Weights of a small GPT-style language model, trained from scratch on English Wikipedia.
Size: 10 layers, 8 heads of 64 (1 for keys and values), MLP 1344 bilinear, 30.7M parameters.
Architecture: tied embeddings, normalized queries and keys, local attention windows, gated attention.
Training: a variant of Muon for these matrices, 691M tokens.
Each number is 128 + 24 x the weight over its row's rms, rounded and kept within 0 to 255. Layers, rows and columns count from 0. Numbers have three digits each. The size before them is the row's rms in percent of the matrix's.

# layer 7 MLP up, 1344x512, rms 0.0931, rows 495-566, columns 64-127
099:101122077132147119116127099113134113133128074110120138178112179106095093141159157137129131149141104138139147108096131156118170111190103156146166135116104087083121101137142096141103120119144139
101:111088158138168130137149130130141105142186140091183092107139139095095110193151158131130110129099145117177141169104102132098121111108143141114111079178076143107128105115126129138146120152135149
100:076164150125153151129152162073091076133169122153111119101159146146146130146133117087095129139128160122163141084148114147133129133159085130115154190149120126109129119112114165184139161153134129
100:097119126125104116103120087183154114116128107147136137139116154099135130158121111108143171118122120151069118129133113102118127120146091105157106099113125106123132156122163107132150100144091122
103:099103124110082126160145143174143095161162151087115094133068159128119159169145101177103123119116083174119092119125134128137113122202125142159121089120159150149075178153127103141177120147149134
102:150154147135112132132173163149133120125125163156107137126120118121146145105112166151140126161113183126128084098141100118142136123112124129135113200145144124106149128122128077135186120103126129
100:160119135104130149152117116132124108163100097141148122168128130120129130117148152114193130154117126109139176096135088133144123143116111093125150130140134122124140106082133109133159148092124145
100:115124172103078100145107132160142166178117149168127110107106151115111108121120158118141138091135106129159080143117111153115116149094132111117138128158152185132149076118132114149124147104060102
100:153104126087145160155136154150157079134114151089130157135093126156097154119148162149095151103178159097143158142150140186132120070146098143093135126119125116125109156151160104117127149141142156
099:125137125166085146117098130131155118118136111136118153137139152152138096122122105105183083131125140125170140075156194101154145140123158116107109086118108136152120140119115142104163115132141167
104:141099086121143119095127112129119120150152145126119156121122114116105099101166090167138080128149130159130164168164131159139111093130121110094117147124117131145100113130126170063129128127094138
100:089148162118152132136187145121148142130162156067142130125135138074166117102132126145194137137113142152144098131099153118127119118145060112132125120106154143168104107136100124181113150136107087
102:154121177122127138102135128117125117171147126093125165115148156107100149081137138134094110089143094134179125111170094126130104115119134119116165106093148101093152112092139150096144135094148091
099:164155110121124122097156121134106127118118126107103147088123164159145153114147108119108173100131121163149139166132148110139125115152134148112140164159151090096160099146118101125111109144147126
103:051130166180143158156127128153140132092110116178133139125105101162124126146099112125137134160135158126127120128117149103083127127155117185116120142134161106131135109167126145104117145143096118
100:098090092136125106146148116114166132111102173072148126120116126131128151171118108110139085145115130143124154091124139152152127085113140096127082106124127076137123084135103124158081155076104117
100:152115127162086087171140115134138167130084133124114105154154139126188137104106122164060141164115178162123153146099120139122108149161123093137126134109153119114127131139088119140075146123133131
101:113144180116107114189152120115130120096125134105068085134096130143103108120131165111142110111170135137135070081111106133141149138113105141137083182137131145112131124136142132145130111151118105
095:139136095160142143140111125097105120145092101097110133135139168143129130108124153078135111133119128118125073139113134129100119106112103118101080166140139148124119119148156118118129150089122148
100:115118115177123117105145140092128133114130149150120142144107130125095093111153101107098150142151133138082117164163138120151174176144124149119087168155115115130129146124135144142119137140114127
095:102101147121166124156165119106117134126139112108152137132123120153083111115150124151136141143125152146124139108181085131165160103136144158131156142106146129140112128155158156129133096174154095
100:090130165092123124145115140110145133142119116111162088119098109122113180096121103151138110086186149128133122128112096130137119144112135099143144087121145161145163085096133088140126113117157107
103:134119117124083096153110128127127115126140164120145095166198138130121118111137083121139149130135136134175106143118106146140144096122106134151142121137114163145086118168160162145135169121154128
104:131099151122111146143121110061112124144123126139124098131136100142151176105135111176102110174130142155149105093121126204146135111137136111135167142149154135144120161144146169121135121089125127
102:144065119120164138125129147142141116158144165161097130125126112169159138104126111157099090116107107165104093102123120164105092145144164177129148162118123142137101142117167106146114122158140148
101:092109115126104147159149132122135155119104193122092134113129134142110124098177134180113160117113121093140131126120167142128159135114152132083108163105118107144113136126110143135160119114115151
096:138133071126130135124157097154160144134090113165156149123115121150112134123113134133132157148147159144156122077105166141094133150189114119113114111146129146138127147119132177157165100125137114
098:120080121133121114151126108082106130170163115175135170126097117137140102144173164199115131096146148091095095130110173106094139103151148089133142131132152211114192113132119114117110150140142167
104:099105127146125136172079116108097137161143157099144101131120139167133143139147123138126144156126149112123124151106160179077131129155093154133147134094134140099098117117141160183105105124119162
101:099125133126132155128153107163080145115147147099144157121088131139169164126133122122122117130140124167121165144118159152135140123106191143069094161124158100126157131123110139093137129129129095
100:085103166111149121157161142163145184114114114072148149089092160130118069106135097122134130156120114122123128118140138134102077140110155168165144118140148153117155157127121143113152129105129099
102:101107116132120126111119049116136115119087157120130145129170115112099149108103089147121116101100107121086135122137155119076163105165117122129171117124147143156151158125116118165123140135163109
101:184140111102101127119180123140156111166110116141135138090136131154113141112119145152098168128133104086092094124135148095131110168087105141085139138103094120151120096152089108102103131082094143
102:153149147122095149092105167164129125156086100116120089143126138128133100164154139115152112114100124128132088139106116153121124072132111107114154140107148114134133120106136156134128130143114078
098:122130088107162114108086139138093125096168127111105114177128146151082106127160130159129120155136110151106116129130119113169133122139146123163100094138118069099094147108075118157131153142111100
099:113095099145120161169108154143101101128137157076142095113140141102145100147130124137116121145159136129169120079078107106156123115155159195114127110110069156121110156143167128154109115146117134
101:107142145145184091148105127134141166153177107087118150112137110112195127119110113137118106107150104126122084138118142182097105129141110096144140160114109127115118134149102175129117109109130175
104:105157136122130147107149134124119148111113161145141111135148147114173153118107140102090097148147134140150094087141125129112148153139094136148134146103100156141117126123118120135118131173131138
102:123107142133140105114141127095144137165112114115153096157107133137143139094107142128129138091110127141179133147129090106119099071091097140094128171114109124095135098106129142156109093138139146
091:112106125089160107121106113094101110057148117099176176111134114133116125090119150124147156120119109097100127118141162143134100120154164160128121149137127180097148164143116190138151120126160146
100:075139084112171117133136130123136153143173139154114151129104080081154137144151100131095131104150162149127096125088122140128135115099139117108094158150129138110090138128138133117137152130149177
096:126120143129116128137172135137106136136162171105143143114075087141123125124154135082079138139143095126074130124104151107135173127071139130098117138116089119144123134109134137125128164120107138
101:139084164134133129074138106106154109120103167144163107111155119154131119121146148124143124121120077099156162131128127152129143130156111161146145096128122140100143144132110107071113095068156141
096:149110113140135093161128120124187099107115114136068172127146155146137088137125160130097137143134129124138143134139145087117132113083104105111133122129113143122122128110129124124143129147133099
102:110096086101172067133144104094144119108164071107116143124101111142153119127084106135106121143138082141127156138119118105121127135095134145139103103155126100123100122103087144151094133148140141
101:148097116149076118135156068104117121118151135135163129177147162125174094145132081123139125141119164159110120177107152139124116102134136091138148143091169143123132157093158135091109106124108088
101:076141129144091108102167140111128153099115140117131136129162110098120098116138143127162126146132182167122136144148099111116136121131074108108178141135112157148167128074097103117119137129135182
098:162141105129166159124137085087138105142089124129134114133142132112119108093162135091104116156096092171127124119181121128141076097130132178146115126105136145131129135112159154130179096156122155
101:109121104145092091151160162161153132151117132143133165139113095130091151135115129165100163161156102149120128133121154153123140140112125095115109166149130143123130125135141105114161093115115125
102:079097130144150125150105149111153133134094127129156136116134080121118128073072158134098149098145129132117093097108115120107109138113145100145146112153126112111138106168126111142124118108152125
102:108130119126160143074117136117150110134121155094127084118125154142154119122161112119182108162123148130094124156115140169133163088150122122132108129103112105131152119108137149174090115107154118
101:106124160116117141142165119123126123142146148162122125099155134132177142155086135127115128193139174098106115113112160148087115178145178115167135128096136091138158145110131134115150099093134138
104:141145117137125120145179207103150147145125154143145123161094142128093123146119083085128106125119129141128124118131117098115151090103190146137139141089139122133166094122068146181101142128107136
100:159135151136113146138146151143108124099123133163124097097140128088112143159147146168158105140079101114134126139114148134108115123143145066169114126155143127131110122131112075123133105125074138
098:074122156157132144104089153129144125146141135140091136148118155145136136095146137113083141124145135131105111093117127184137142138131138107115198139130093152140123140088125071113165156107131106
102:153114118124138132112118152128087200144140098124109171145123117102147135121110117184092119158159122158107145116137132132142109087083150122127130097104115138126133118150141127167142097153120134
102:134139123156174146140143120162164163135107099114050151112111112119113124098114131079158086114164154122132157120164149155075154118139142152146094131114158174140110142114149133099133116146139134
100:135092193131126113154133134156116138159138116128119116110111075165108137115098113118108110120172106113135106118144148101118094096175106137111127124110093162164107133162106131091135112172136133
100:106114136108152154149177161109133129128062103104130172126105142125158120133109130132148102190098166125162104090135107134117103138146117123110131157128112083134124165131138145103140115082159139
101:151122096129083141127171121134178091168112073120125133123137160152137151089136150114138133122131133126144110146136131121129122151110124144099152104098135162141068178135114154172111134142139145
099:136149128130116136127099132114103124103128139084140095147114121133112125128086167113119166113112131120117149134091140104150129106111141149116096172167145133118156158107055157112171123180133095
095:121135121148127111112145136140140136121131117118141139098128087142118151149141149126146149142117119121107139129126104170152075083157105140109094126130129108088113101138135155124115090114140106
096:090148140121133110175179113152090134154101129114119153150132138139088117164115121118152151124168148085179100147130130129118091107132121101178094120136140086143132136102084091132090097147074137
103:138106158103146121125135136136142124067091107110100120109121102146106162101194088148125119138121132145111111128148120118161124120091133107109124129134150127113201134138072148113116167131102112
097:168084150125160097128124174151167095125147137119175137101163103154116132118118146073131113136164134143137122108133123135153131148110106150114141102120131189128129151120126159109102133156133132
096:158053119165152140103156154145109119092118132132148090141102104143161189114107118147106125129092114111156112130136120160137156152157158124094152125133121091156130140107156123131124124100131141
102:111119119135110122155103131152092124147107146121077128100099132090067161111117151158159139140139157107103131154138119160120137130156119074173169091137144137122110151087113138148113121104112136
103:109128144155112140116147131119129121175142129108126116120132131126119116123108139134164144143097124129154125164139129095165057119146158121122170146146091128153148151122125117160103149101129123
099:081077136129127126115109128118089124045145170143101121142122126111098140130080085147147116161142117149121095104102147136123137139133070098138156129133094160128114112122150149137121189133149152
096:160154108112123063136079113069164101134134110085130155133124099121145137117132162134120146107124140139149162131132152071156166126149081133095148096111138119124142136116197180141129138122120155
097:156111127163064139118123135131115133109153143142148133177113160095111115157130126163161119094152168135083133130057141119142133124149080129109161157143201150154154088145129124096156088092138080
101:154110103163116125138137119127135132095154128128082127110158161178137091137104132101147165102093096099131084128188075136134124077170118101123143070153115128076151128150108176111122072120125116
# layer 7 MLP down (transposed), 1344x512, rms 0.0882, rows 495-565, columns 64-127
097:129124130125146122076135142119111131122135107124132117142137138155127149107115118141098155131142138148140105133110143082129111153151145086164159131139134109126135118128095159141134133156126140
098:161113160090100114123132120164135119145108137176137127132111132115112137095168134104086145122117142161096102129138113132135072189151097108141125104121154101148134092122113136146155107106136116
100:141145141149152132122072067142134112135087112105130180133135170142100064116116164105146110097121134119163143094140129147116112127117096146170124154132126110116153092114114087097126128121166139
097:140134117094167148140123139128123104084160132145109113086085132106123165120131122155141104122137140145093118148112137085099125152157146075134140150141108073151150067141136093111129126136094139
098:115105163126106156111147133177139143143129134160102107140186100095161108126157097089130121115100138138144145122164113130140133109150161132128127140117142130106138137156131129136120180168136110
098:144155125136092145112114101139144116133088103146115131175149122130110099157083085096131136138156164128151142128197099064159104181140111129103193135093122144160152140121153128141114117059138176
096:163132140128163149119108155120140147151155152129165138135083138109142135153099172157127105148101111126129186141136140135126128112146113114111129125150141129100174110134118153134158148116161096
105:079081106109122140152081113150106094126110153145186151179150188121170090110144103167139121116100153125111129150120094170103075101123133155094111187144170109150156166141140166129111115080124136
104:122106102121125090096129129096118150124146115162105094134123151102156123111138093114093068122117121147137130092118114099103135130151123096137129161122119117114090108133153133166125123132121132
105:091120133109096122166141105168111128099119133166127157105139163107139136146159095131126133133173129110144143088145109103085125115116130156150138181140158122159165139101139118143158072140129114
102:112144142108148113145116146124098129135118123110102137132113097098150113124121099156112144125135104131125129132114103109115103149147173133126138152147132153164134134124091155139105142193148152
099:130152148144074118132092093157152114116112109105099125117101168107122115125093184114111128115064092098111139117115129142117152101138120141125141107149120113168126108128152124157162128095121175
103:132090123121128154103144120120124107176134100164185124106183110107129134124135172119127139093160178150130095152133126155170148120135140136136101111119149153152113106140140101146126086106106132
095:112122142133113122154178125155112129119123125139142134141128123117122140155140101145115106125108136121119127163110129144140122061141133158103150115126155150177169104159150133062089140170140111
098:124134118051134143121137126166099099116127084139177153139113131155170129152074106160165119122123133113142126144133163099133142098124125134111124145104145137090110145139132159112147180102098097
101:126148145109122136184101126117132095147096112137100107134117113160197119133139159119121121145182142094173090146137141151136163129122136141166091166135140122169100119089159116119160127149163130
099:105134126118114118140113166136125092088074164157134119113099123159181147117141098151127160125133127132122138113153123118168087115139102084145137102153134144146160148180119117166142144147097130
102:157178132086161169101127134118092140145136137146104130153071105107137133111115151119111137114133142122120117135095160162183120135127146109145147152107091160070150150119130137093131064127101122
099:097126123113122145093120127134130111125088110128116109119118083149140145107146102125178162108148150133074092141142121118128120174135138144106151121151132114169059084162144072145116166068094130
102:094148149110103147123147128134130138119157119147101108116113130128117082135149122129130126145094122118146145118169133101116102105126119094097160137110102145132135131135116133144116166140078158
095:145130144109108141127116150133118099183119114128163090115094129164127142129112170151161165149105133122110127140151134136153139092117104134157121077163095138104121098158089105161152159162127113
096:118170070103114094158137142090114122186148102144109117117114142167134119128110106127099165112113093141132159125167118127181119170108144163102102129102150119159133088113147106148112154105155138
097:110096138127128112117172104137104156107116103137128102114161140139119149170148166152134146101075123132101120124137142088159131148141118112125112113137113128166142119129159092148108161149135141
099:122136115158125143112123118121123076133173122168110111097117168128151108126122112138125113137137108092175088088090135112131125100170131114149128153123127127151142138151068091150138136155095141
095:124127128155086139132147116094140135073143139119131146101177097112131138190123123139105138128110111140118124120139126084097087177149103141131164133136142130168119109084118106150097130141123136
102:121155140113134091093123088103148109125115160122089109127117123107121093129133095069195116110117160100125129108112162132122122164139133146120153133157140149161103164100149103139114135117114099
101:160137165138113126132129134142118103090145144098146124116154139142174110134123142124119162138129095108131119087135140144117104122133114123112145131169151164119115145145112115138133127103133148
105:172138068163129117164137092123119160097146129108075089153149147147133116140140125122166140140157107127119111103090121117119136118160137157105129136123122145151178077127159103101109121126135189
107:113162151146125118157176153101187092144118103116096160074158092127161099130155131158102154181152141134162114111115131102109139088067123105144106132120054114149115156150126141109107123121122118
101:162123173106105112089120179175145128084148129122111130120120128151197152084107135130152098139162140132103113182130147169092108114114106096153100168117139119069114135156121106152129092151146109
103:082141120099132118119155149109159125123109176153113140122114132162112143118117107139116138146156134067135107133091094141135114124135132139113164118103151109139112111152165125105138132158110116
099:107127111116171130102141172110092138107107127133146183124093136126140114104129137147108148090147126122116145122123149112129139152115124167136123167106155119116102135152102102118142121100183134
100:122153117172166151122109126122150141124150114142110115121101137158135163132114140068093141099160093037147109113112135095186132153117131124144146113117144139145084110143139123105113105127111141
102:093110162137135102139106132130095165168126121119105181176160125146126108143110114117159104102111142116141105142150120133097105118144118118134137135126108141156147112088139121093106143196171121
097:146132162125141124114190123078110144119133143137149203145108128131102127167119124158131119115105117116108151106133070090146090143057126115126122166164104115176111130162144133146128142102188184
102:102148143076159134172128101118139175144162154132081125155130146129134155121171116167135121174118126145132129142147167145128124160056144133097139139139091139143126121122103132118148123108131121
098:087161166142157133153131147142114154128164131146089133070139136130134123142148103136175115133102126118113098113151123085091113151155134110150098135137148114107102133147134157130122158134141097
104:126132106153089148123108117133132150114137129144146135155130127110128105148099164122134149153124085171128109118144101115131103149149123147174145141144146130152094120102189130078112147169136124
099:128141124131142092148134094119142139141132118148138115109150148142131153112131110128143138165090163101114175116105118115166112100151134092165140129148115101135156105086102126112116102137137127
103:145118162147090124139106123120128119123111150084079119128135141112133118136102079117162095109135131130131092115104131097134133141141126127113157127126138159136160111153136111128120115146112130
105:124143172139173144157166130095179107101122145129170133118116140114078139116115100103113095090144174128122149079107130154127150123147123107133127106101111105154163123140130134141151134147127122
097:141083122102128128117150125122119138130101095092134111146141133152146113117121161151147115131160127149128124149155160137134074140135103134110135116083158089130118154131120134125141142111142094
096:146129106140100099097126112151132145159125116142091099126164144112168121114120155162147119137152168143116119112138097144123130154126114117129085149104111093136116095197158137129092111112114139
101:146138103143118106081111134103127137127144086129126090111128110127160128129134144132138129131131159109163185178168176094113121156160110121110144103067081111153129112148162111111120146158128225
100:125151112133137132114157148169152178129153138153119085154120144137162146159128145117133175148117135097135107160105093093110138154154149123165096146127148112149148153145184178109122135098155103
105:146106160128138150088108163108114095159096096141135092140121131122166128114120158154161137123133088149162111146150150118133138126157113160153141138129074133104147138120182147135111116118115144
095:144102144128106141093118139099157147097137125160145142146120083142133100144151101151129152083125152133120131137123110146087121090108156123116151136137129115130084144119103158102143168114140111
104:134114112108100104107122150157119137109120122110111117114137097126107158115120139169154124137174160127141130112068147117140126092150138135142073102127144107136128082134128185149132122120136156
101:101132150124158113137126128097154151179133162121128148116124117141074124122129176153111149126129141115134152129146137068119116162105178137114151139157150120138146169103115122133118129161127167
100:087130127142126145132161156103140119100119141117136167139137141147114109143109114118119126153153096119105140149124121096093122112165106125150146138183094152128123083156118099137098144091119105
104:124111111140160161140132140112155118103075141136129116130116124088151128157137135092142125105107140176122084108139156103130161093176157118143126142090138160110141119110160109154104131127089158
098:107141119108092093162133181085175137147131138108129099059079170123142163116091128128143102090146138117157081131102149151135137109094120170165144143103127127128105165152096107120104136133144160
098:093071133126124124166159133134110126162138118109160109163121125155105125154148124172152134106111072143116101117147123130129195155136109124099156149143177154144151153143122138185115129126107157
099:095103081138121131085115122092134102118149150150137138103155106154093147141111179146139128134138147093106099146081088137136127139150107113104152115119104117131095134153123089100135123126093100
104:128084125113171148122123104131124140137191177120105130117151100117137110121140158143180160103076132085124143097115169081115082139100082091167125142165125145184099127163109176130149121099146121
100:139111109152130128114164099099127127131060156139136170131120113134122129138122156142162132085143141132154113127130133142123120128138160150089162172105173115080097112120088115156099144110126147
100:128147150105178132129143118122144119155100143140097105085127162130138136120102130152082122132147154154118096130174117119134118092108156070086162093082147130096116134088165116111130120155154127
101:110135158119137112161133119116131141131082130085121137102161092125138155145148112157098097103132105159100141160074141130135141134128163084134120071147135081142150158122165086122062120166110100
104:108118127112137169173125110140121131071103184150162094085147160115121143175110134117161141089158131118154089125100088166125149125091128175141159150139136148155105098137127154121152161120139192
099:107129138123155168142148148147106121116119185117118123132106136150117130085144121119130147138179111135124133158128087142129106158145151104149089144069125081136170142108122177185129118127145140
100:152108091122115135128120155177136188108118117196138123143112102126167136136130121100151154112180139162167161124109135141132136130168156134125139210112131118083124092145157105137117161119105123
102:140155115155116102152126140151168110113109108114120096089180108066127131122143138118097124158136126143151136131130130135120161133156104203085112153110143130104157158156146130105093128098150132
097:142149151103113117107095163133117120114109147155085122114137132116129157114097146115135132096138104095112084084144091140114130144101076091107155132147116104096134135157095137122132175108137120
100:169161113114100123130139121128114112132149090126115119143137131155108113108115166076150123163150152131164142128109101119124096108163150154125118107161105142105173122129137131125125140114106106
108:137123153116127122101124138168134129118167127159139148108108152130099128065128131104133104183179176118160139162160111143119162133130122129094152126141129132111109117122120114091104138135111127
097:131166167126098132135144110138126103098122099126105139107115144097155160123102112128119116068147081108095130130115119117137112043140100161156123148118161132161126139119125125162110100124155137
098:130163117135121109118130176063148095182137131107091158133106097127141170136128112087172129114084114120067093101112075115157104131100131128113130100083114132128157106112121101093167125145151084
101:117123113127141147148099076131105148108149153183131108122130074128122133082125103131099119146089106135124079133113152149163121123122149128120144123123142179160130117121128103153120172165098127
097:111130122110113135139160160131135113131142129157128152113129131128115179179120127125110126101175071109169130100145153133137117150131103109089105063127137157121133147175139112127141197153141156
097:147121130120088183080162156160118105127201157141135155134149144110089130119064108135157113113090149153172134139140145149118118121121137086153121130141099125062157110146129136151138128117114138
094:152095127123097157153129110130130112106142168128138095146105138108130152139135116128087123138118127172113134123126144160148104140170083125120136147140102135129116134084125152210174134142088146
# layer 7 MLP gate, 1344x512, rms 0.093, rows 496-566, columns 64-127
100:166114098158112109134181096144127116131139104136083130112149096147138113119111099134166117126106200104105100155161125114126154152093090162109114108119190124139112115108127131123138124152155106
103:160127129108113104120108152134081146112120143135154150100115136155173137140102169119108092125178140140127165054094136132103183076157131103134130124142147117097100099165101132147091108125107136
099:133138183139086157128142141110158124130118135161113124091139128139129159162143131150127134118119117154074131175136112147149132171172180111092091100096111123120161174190095131144107129105165133
102:093090123146146119112124122159120130122143105093135153153100121113148151126112107103172144134155159171135086142140134228182162111109076158178121063149152155167115110149141128137093144082115157
101:129142129110173081129119138102126143123071131140139101169106143103131140082106139117171128080142128151149156168110124151112091105138159105149133096100111128123129164150149150145113154137118155
100:107118114110120146105151133134133105158093124141121136128145120132162112126153125119105106146105140144094143113156134121092105136166093108134155161142124163108121122158130140144132189149127171
103:168095157094155181098133148158144118119112078143133122113157130132144105113118154178113102133123140129135141132096124140098098107136175118108129159142138113106155098154173063133161108139097100
102:084123133150073105136155104138147142135142128150124095123111109111151139126108120105142164125155151143129099150143157141172144112131117100113102096112102122144144137153135139137177118129114142
103:098138112087147159105192085153102129109097117165070118094127122148126119145117191136132142141164145158135116154150073176127129131163121119133130108101108147125145115127135118152116152072116124
098:123123143142136113132146140097115123103153143114138148105114113118092100135143131129106124169089157138146153130060109111121123140101156131053146154092130109107098116132135155134092148131084119
099:076146094146144136131129114142156120069151099156126150134114118135110133132146130110119166080161115130095117131136071137119171075124110125122172090169078147127142097119107143114156136170130103
102:113138136111116149098154123123147120142174108129110143184102159157171126125125142143141121152111188141143136112143126126092133083136141102108118127138161120156133084115108121112131161129139116
101:174110096160171212123139128142124132110143107130128112126134150195168130108129140128101125130125155104100147133120117143111122105127095125141127171186140119106179134137131099091119146124141142
101:086120136103088131135124116113164154123105118081118091099126142113134171149118125116112124132140121158145121133125115122143101107128086130121113095155138124139121132140099120112133104142118133
100:123152114123126163115102143187135176128097117169123112137160095165142108132099113174143127146132080130143127126107152125134124140131117178135153130133107123110130126117157089113118141193153144
102:127113127104124126139143142115107115104109077111114131138182192150105126115132113136142143142149142124112119131145104110130140138113114101117150122155100116147124102130075161072136180153143150
100:136116159120155137118141159118159139108159156159146147108147153126143123162103106110160150133137089141113129106130100129143127139107108130151127167129101100139121143094134128153145124161060131
099:162121121127101140129078110126097095103090154149130157155136128153118116123141159120121160132087100100146129149138099138076164155127133112100152175115122093159104129154152121124110156150116121
101:125094129066087121119152114104165144172097116144166136087136091113114141140111144153137072175091128140142148132120105126138121129132159118119133120145140089143139170134108138178141084149157122
098:094157160165142094173129084094130146104124141110110116159120133134108088114148151134140118104124103107170138083119127130142124157140147110149135111116141166133156169123145129161128090128139127
101:097082191172114080163092143150120137154152150132149148136111144161135142120109152144121128111156146164107084124126085134153134142150133141138138140106135142130145134151133151169119130111112102
098:120105117090098123135168104124121145112153089179153075121122157158133180169095099105115100107095118114129129170119131112100112097145096127163161139098135131134137108107100136131139158134123120
104:141159144112086172134127180073158152174099124121128112119116136145156145123110103161162120146135073151077131096148120141134124119117116094127070139144135196104163133136137136086090129134133094
099:108145103125138163109126179155133137143148145157153113105178111100142134116116133144082126091140107091138169116104100151129106124122123133102142147113143137117105136145167125133123131131170136
101:118089098131125112140122130169144163151145122115132122152183138082075158116150103124108092105158147132100152117129111131098140139117103098106132158123132119123135124163110141103120116113131124
098:130136163119119153124110141200132130124148083115111080169088140126121105151071171104138082134151101102122180094144116105095166091130147181180120113176113156126140104102079073133131102148110153
098:139148114137108142143096114075126149117117126192138185107141103110113151137131186110095102117126112144146137142132149092146110132124100112140130114128138144117143151090155137162151116173098105
103:136132145143152169154098137182119087169133134117103111108103166115123100150121137155127117133182169126150131105100142118094123120129170138139084140174096133127085115130090118110175095094148105
103:115155156138147107117106069113120119085162154138156136114092113120096164112095112148108095120096134153111138143103122145098108114102145125168127080148115135143122132111094112114114147047106101
101:165106147152131126171113103161093105115132136141176139151171140112137143106141132148128142126117127130154140133113119144118142143121126149109119130112105131173156136112113145148088185119154072
100:143122157158136166085136106164115103162112144166113143152120073144122151130127109158140118155129105116109119108094098187160115176211166115151157146134167135134096157119118131132113128146174110
102:102074100080156097166129127108131117128122133137162112061132113099146158122122129119145111142066191147136089117130135128127178142140112137154156091116121107117128160150096165137153168088180155
100:119111132158124082134137163125116084148139128109130101136184156102116126119147138174136135134152146155150154099127108114171164114110152167156121092138136126123141113178136134120080142122147150
103:091112086143142095087111090137147086149097139159123142096171170130102116115119102110136106132113146131122175141140117124130161163128129145144088153121125105078136103106102126123162118146113113
100:123164116148095130103103148077127102160097131149109149144174131155130191119114176177115125094085126101100137138149126108118137073146121126128139150109114159121148147145114113133136089086105120
099:117136119135080151129118183110128114124142107096108123158119135115129162140142137147104129121133126112111118112144173156099147120110140176120116153130129175119123164106137098130147168089143114
103:122100099154135135133140115088122096149135158185156134134128107153124117120151090120125154130128140140102108122122167103127132103115143137149122091116133124105106152155123142129124093143127147
104:165141115121131123141127165139125153141115115140109116144126133096134097126108116122115100132120118139129161156126106121149175078103136122170136142107108115096115138127108156148108116110130125
093:139150156130116145143144151179133149150099144129093112163124146136131117139087124103143121106133131160130127149101106154152098154091164146103156141189162135183089101148148068125098123139111166
104:174087156117062085126152103116151071152107134155118095116152161146138099111138127147177152088146106153154167126117166150094138072113105129092135123092143123143148119070142142113132149108146146
100:127161177130151139119160134130129139111136126127151122131116128135100137137134141139151134113116106125134147140128090108121107146133095105120074104108109134134114081097180114136119118104128116
104:143111118106130147122115161130134098071128138119137126127143140134117102088160107134143097113138088082173127147122142140116134112136146132121146135117093141135119117104135133101113154112066115
100:102136067155093117145149122075121093136141097130157141114118141098123121126128103187126088156104083121120094112160107167139125122133149123103136143128107109141142126102132120153108142119122137
099:132118134139131115112122164179118201092118122115137180113147088110127123141188108134137150129093104126176135111094160139143120159189142126141176164125126143137112135100129153148132117148155123
101:112058127121158083122132124108099172126137126185133133140116190112088125134150151188122121134133111172149149101111144126130145163140143117103121162131088116147139121197134086105152101111126118
102:068163106167116110090146128096125111133127069133127154133111124146158142161103096143103110142097132099109135167136123143160152151135108105102123135104122132120134170132133115128142132092141118
100:163144109087114113106137141104145111121108138114133088104101154102099152154193157161131183115105155156156127147132127153151084147125121112126144131166091124111113139137169123147109158102115136
100:140123140127129150153141131107096154115125163128142106114128106073114176097142116094146124140173137108157132125125149078116106153117105117152120132132150115102117157141093187130132128130170157
099:114112099133127139161106115134123155098136124116089174086124113143120132161125108104133138153127148103158091134184149137123143137126138127151125164136151099145176119151103150140111117096140106
100:083118106160134121110112145121139144040141131146162125117109148137121125114153112122137149153109113185132135162084112156115169110181125123162120140125152127124107063053111139137106134122134073
099:112127159128137095158145142188122100083131163129130101112138131096126124104120150126095127152134173101137109142178121145120120134069135112098100122111145144108153168093109091132132122151121136
101:122136154107160143119144153146120153114094130131127106150116136160103141127155085134113100115068120163126110121135102117113119111131142120092122098141089153163132072147085137132083144121108138
101:082171119170120168137149131104113127095133121116188144114119122104144153149097128111107152111113146134140110136110110090152116115142140119158089126086168125180093139158144090165092158116143123
096:173122125142138162117103119111128080146127123182111123166115137155133114119147106132098097177153127125138119125130132181109142115131120107171157088073157131087181160097142127116121124161123150
101:121144182114161175105097113132152138123140122125143124155100137162089077109154148118102123137120113096156109161113124141106146107086124114116210115097106141139179147084165121090140095118176143
098:065119071142140146147125127202159135149113126115097126119138158179136117128144164145116123131108151154148144098097126100129125190153167125106154141088119116103127162104106101125105167130147151
101:135110074104153132115105110136094141139110108162128139111141119148135067117135143085111115102134137117145127162156106112141135107164152107147150090102125108120147127091167122150124081145136151
101:137138151089133127139110116139072094104130159107139095143104121107137096148088151163116117124079122135135109088147129103109136161113136156162146118167103091166120130154117103185132103094144161
101:153089110109132141103146112099166089091151131147123115081191105193113086098124154111144120107131148095167128164087102140155154146098159103109131093110165159137140093170135114139118133147109130
098:132119169136139116110120093128143114111125149103134097139130112132131131136139137135146095124134109104104143140145140107154092137188108143115102135113142139127180101152138114114162143097192129
096:200129133111148120107113131142121126154116136132105097121113132117100118130104080115112138110159151116163168111134086136166124164108142138157151126110125160089137118145110117149089112120126126
100:126128149133098116142138122136166153118143127141119113153118132170109141139103146148154126148149118161134165175176164121159138143124116140104117152128153178095121149141103096140157125181133133
102:124154142121116144148147147169102126138162127126101120145094125087134097181089101134150116091172111110147126165163085137126148154148096139136110127164088162126116106103166118115166128132148144
100:126121143122160169186142176176176109118160112119149103134123095110111134115095148144120128133148111150176123136120084160141109121094147106109166135108093137113136127120121157125085133167125137
094:081158115100064134165120143153127133119146126080160117130104094100115134114136104124103089123136163109138137178138143111139138126122118122128150164126108144143139149146138163153105127109111120
101:096049093125156150084154107166111166100093147119134114108121135148128143164121110158125116156104135154150133128119153183123136114150096117121194145147122130114177136089090095142126155139144104
103:139092122144181134110148142125122126186114114139171134170147175100103094056140101163120126060123152137113113115094124099140133129126176124102145141100153153070113146165171138134115133120156130
100:118138165151108118130164158184118149118126129115112148146126123149138155130150130135146125150134094166104128088105105096099185106108149179130122164165114135152149107095119078133148100126120111
099:127169140131113139152122106131122088154151108117137112113120126113115126131129134112181113126132120133131109107129140170104112138046160118114144138145091138151155150096160150110132102118097103
096:190134130154092171137141103104140122136139111099140140077119122154178147131170108166167122161136148145136128165098099125173149123133127119150152129168148101160138103148135091162096092118134161
104:119091126145111110096135168151121062125127159163100101119124107129111136125130130092149094134112131134144140110105108135136120126121142088134129151123167134149115121097127123134112156135094117